{"vocab_size": 512, "hidden_act": "tanh_gelu", "norm": "layernorm", "norm_place": "pre", "init_std_qkv": 0.0625, "learning_rate": 0.00468, "decay_shape": "linear", "batch_tokens": 32768}
Each number is 500 + 50 x the weight over its row's rms, rounded and kept within 0 to 999. Layers, rows and columns count from 0. Numbers have three digits each. The size before them is the row's rms in percent of the matrix's.

# layer 2 MLP up, 256x64, rms 0.159, rows 29-50, columns 0-63
092:527576525434529401533441535477485418547487425567475593467458569570484497455548564535514451519470575525479600513542446456531490440470416475427501503531570488548474447501473523588508487385480487
065:416479519481482545490487566452497415557507476530495503566505403582478487515622528518414534476563522446457500501504467533417458581486500519519474541458517512502466578537541683525481542558537472
094:515463453418494452574519476626481469474501613502453456531445513519507394547484491353504497422505512484495531553540451532512492480502514476543622528432532501512531422409515465571481542469527505
047:470484470486480516524514562439528504593482512474569497475476404479479449493610452465521501530428507573557424467570496597536518509514460441504444561479495575445486565508507646587420475493554468
167:409425522478507490539434563497469446510486553543524419589489527509540427562503508549586458470519349429514426536442535557487426530572526499472624499460473515447538513498487503497539532564534485
110:566514441480526549458522591524475503524573508464557471496558463588476395447525503458474512473493544406517493429528560545459602582548483371482464471477432411498475490447440489500454543539486572
115:588463459552533490422439550533573525570437543505548327555533459444474540537513488539541472454493530434525545493585419508480581513460457487465523564475417444484477530569455479502534504510502571
081:432440465472492558518523477490559530454552456578603468478587489538459427533512523522565447484560440471461489541484505485417541534520444439513574508541391520484491552609438566522444518482606553
110:556425429486583455528494457551489441513550500389489508457479577504532539543541442351533460413511470505521509489516575432504485485565508495420496614548485511529519437554454468507467429573478529
096:468475462636504526475421509511443505501540565476556490486516542370575447508443527417566486470478428492485455428490511565567519492456417527475563465441487447483482539512512483441475524390601488
098:472467485427435513567441486431521482479576465485506551512527514434514535496445428501520458478463497538441581510415454552530523554537516473454504427477457483381485651474422496434597549514561509
090:479505512535464437571419504609502527450475442464452519510431480485555467461575534516523444431494508481569547554516480472400511467565573498587586511602436434496577439469483392497512510521476536
077:494467500538444444575443474453580459573545624543504520499495522560540543443541395467463462570473517626407575504488519433461471494509493486446504473526462414460533549464449447552529564473536473
092:468475559588487545503459515542529515441518493534433423497462572444493494547453525607497402417433459501570505485579544481395457557512528474474472494500522488480546431616398476442530524437493533
131:507555425506530469492524471509514544426450540539397476514480592536515504532556452499472517459498585429422431551475535457434536538538520512461416461554389527500514533608490505461399560473436424
080:593529558515547445579485463488461541438584540478537474349483616545458494563521513483548461514486523409465474562540480519482556495459503531561493560498503476398603503583514508540473537449527506
102:517499538511540550568540513583460423453589529529516470583556486541524495489541476506480433386564426476446521566464602511514433529539433399538531447401462451512497456522543547467430530506521444
130:450528516508553454525533618503507459467498535569523501418531570444487499496447431482470428506464455551558546529517523446394500541462594461414455530475436562622551490473490448547557550520506585
139:547486512436535443405530582488596527452507494513535418471525591482483549484564498485431443509589555508495570511402516427490460471496537394518489413529478459557488407507538493569554471449546543
100:512531540519502440521443497557512546547462513592475556470562544454531412469451540524560428557504495526470485574492408460535530469412441399544422557521551535504453482496369515485582496411506480
091:492493485514420395501535448601472502503480505428495512519486518567568609497454537542442445487559478500526484502445545429468543580457473483520458520569428414521474454552425436501552522507646491
096:439499483463477550509538416507449565562484476470513567418411513579584507407494401423526425463398484519550526576540490445546495521480504442464490547469611509535498436570522521551481521528516541
# layer 2 MLP down (transposed), 256x64, rms 0.133, rows 29-49, columns 0-63
091:575449502504498487387564641579544505530508488536389482432486485437565535532562526603505485523525439500546438563475522538394510581494571470517538515476488545487470488515444496541439531445512472
057:577598520526529504512579473492515574509562517515516513512512596511610585488491606567569533525572566568523548503493594528526562515539510519495556590574479570562449449520531489507507538560500549
103:461514479570490561478511544607507532512529535541474463526484418567447472563517491523483645558542490461465540572480506501569660396419512457458525559526486475558500549475539500561478468497534500
047:460475464456516412453473421469428474426452466519414444465483484406491530476422507505460432434525450456491513480426553428464492454458509466475466461492489425522420404453454389429574493456462482
181:396500458495516471658494540573522489560503544483536441488520537536485521524463508479543508551448385514522404558552487494434432511462455487591576446530427470422547468500540552488495575562484487
107:480576532524548440493569433445472452456466436512520468479509480442493582518440489593503562578467482493442534482456496566485479474484564537633579550537507544469566492642565457500568457497528488
105:491583517482409521555590490537574471495515458502448511448428518532510462525467437541452597517449613530536507538479472627543546559470549467448456572473504487501455558585456478500521575464414468
090:451406558467460491404425534394552538541587497529568475514402572570446467424563463483537498514496555512586442436470457557519500472503480453527505490390518482498547482463439494534496522552560544
114:456560526505569516485472494552492468548489512462477490376510476498488566468460495474581515520475399601495530519491426409434451497495500520408546464503610463592588492501452423476531430467421530
095:525475559499473524566498439498463539496539472483419467508520464568523393447459432548451568549452520531587441581386525486504421463407542504536536477458598501482557571574547499498543442508447460
102:497450447466562424424566479504592510428532537502507459495467502629452413464508543433441517520455512526497493444357578469531509465472509550532425489560474502534543398437505487527466494436465482
091:455523497479383569477485434451395500610551546486517509527511501470539459491401556549472457500421477509503495519483455440549522541481523558419600499442445473479409475514494456474453459452393566
100:449513445428540461453521546513493520500457626545466455533566525515508566598539462537467443424515523540378563445577429502490473485501440564425574454467404498514502474481480398502495548483511474
114:590451479442421487462479486385592521541502438476598587493498485499456561540545563416544531564495535418442474461517571491531513500461571581496498581491471513501435494593507538544557455526509531
115:534492578466518483537403458534464432476480527527546468581510391503509462516570448625534434564503459458502584573506468545537477517578518447555627492439502507457529495463444553536486463561479546
084:473480427480508455402445580567511455462457511524470492483530421412480432405468533494444507478587447528495510497482451553488419494421475443414518471434466453555532482485499401560457431532407466
080:529440458483495457454462452494572434474494506432545571538502524461525469430443526463524574538388492556601379417483391498522573455447517552435526472609526539523477492454500506493491459488451508
125:541504461535529529451512514465556568525513571523483499585492555562445689485482433448499514449458552508548460521469497503529447498595478408617522503530481438473461505484566459467460504407498461
117:435434486608497468498487464438443408463494538536543490494521546567497551512513431560407569541437431506416477463525559529413557475595493490487565487511535581503481546465551450402461555546479483
100:511446467488548507447578491470503512477493447446448494422483517552489574495579551538378458447424440501525505436518594466516497392612487495522654471519496480478532496467521439433498449524506488
100:489533506432583487500505497444491372571439418534530654512529503482433507476541512509491466475521587546444467513480426517532480512497458512465591481501566463587461438558471513518491392576465491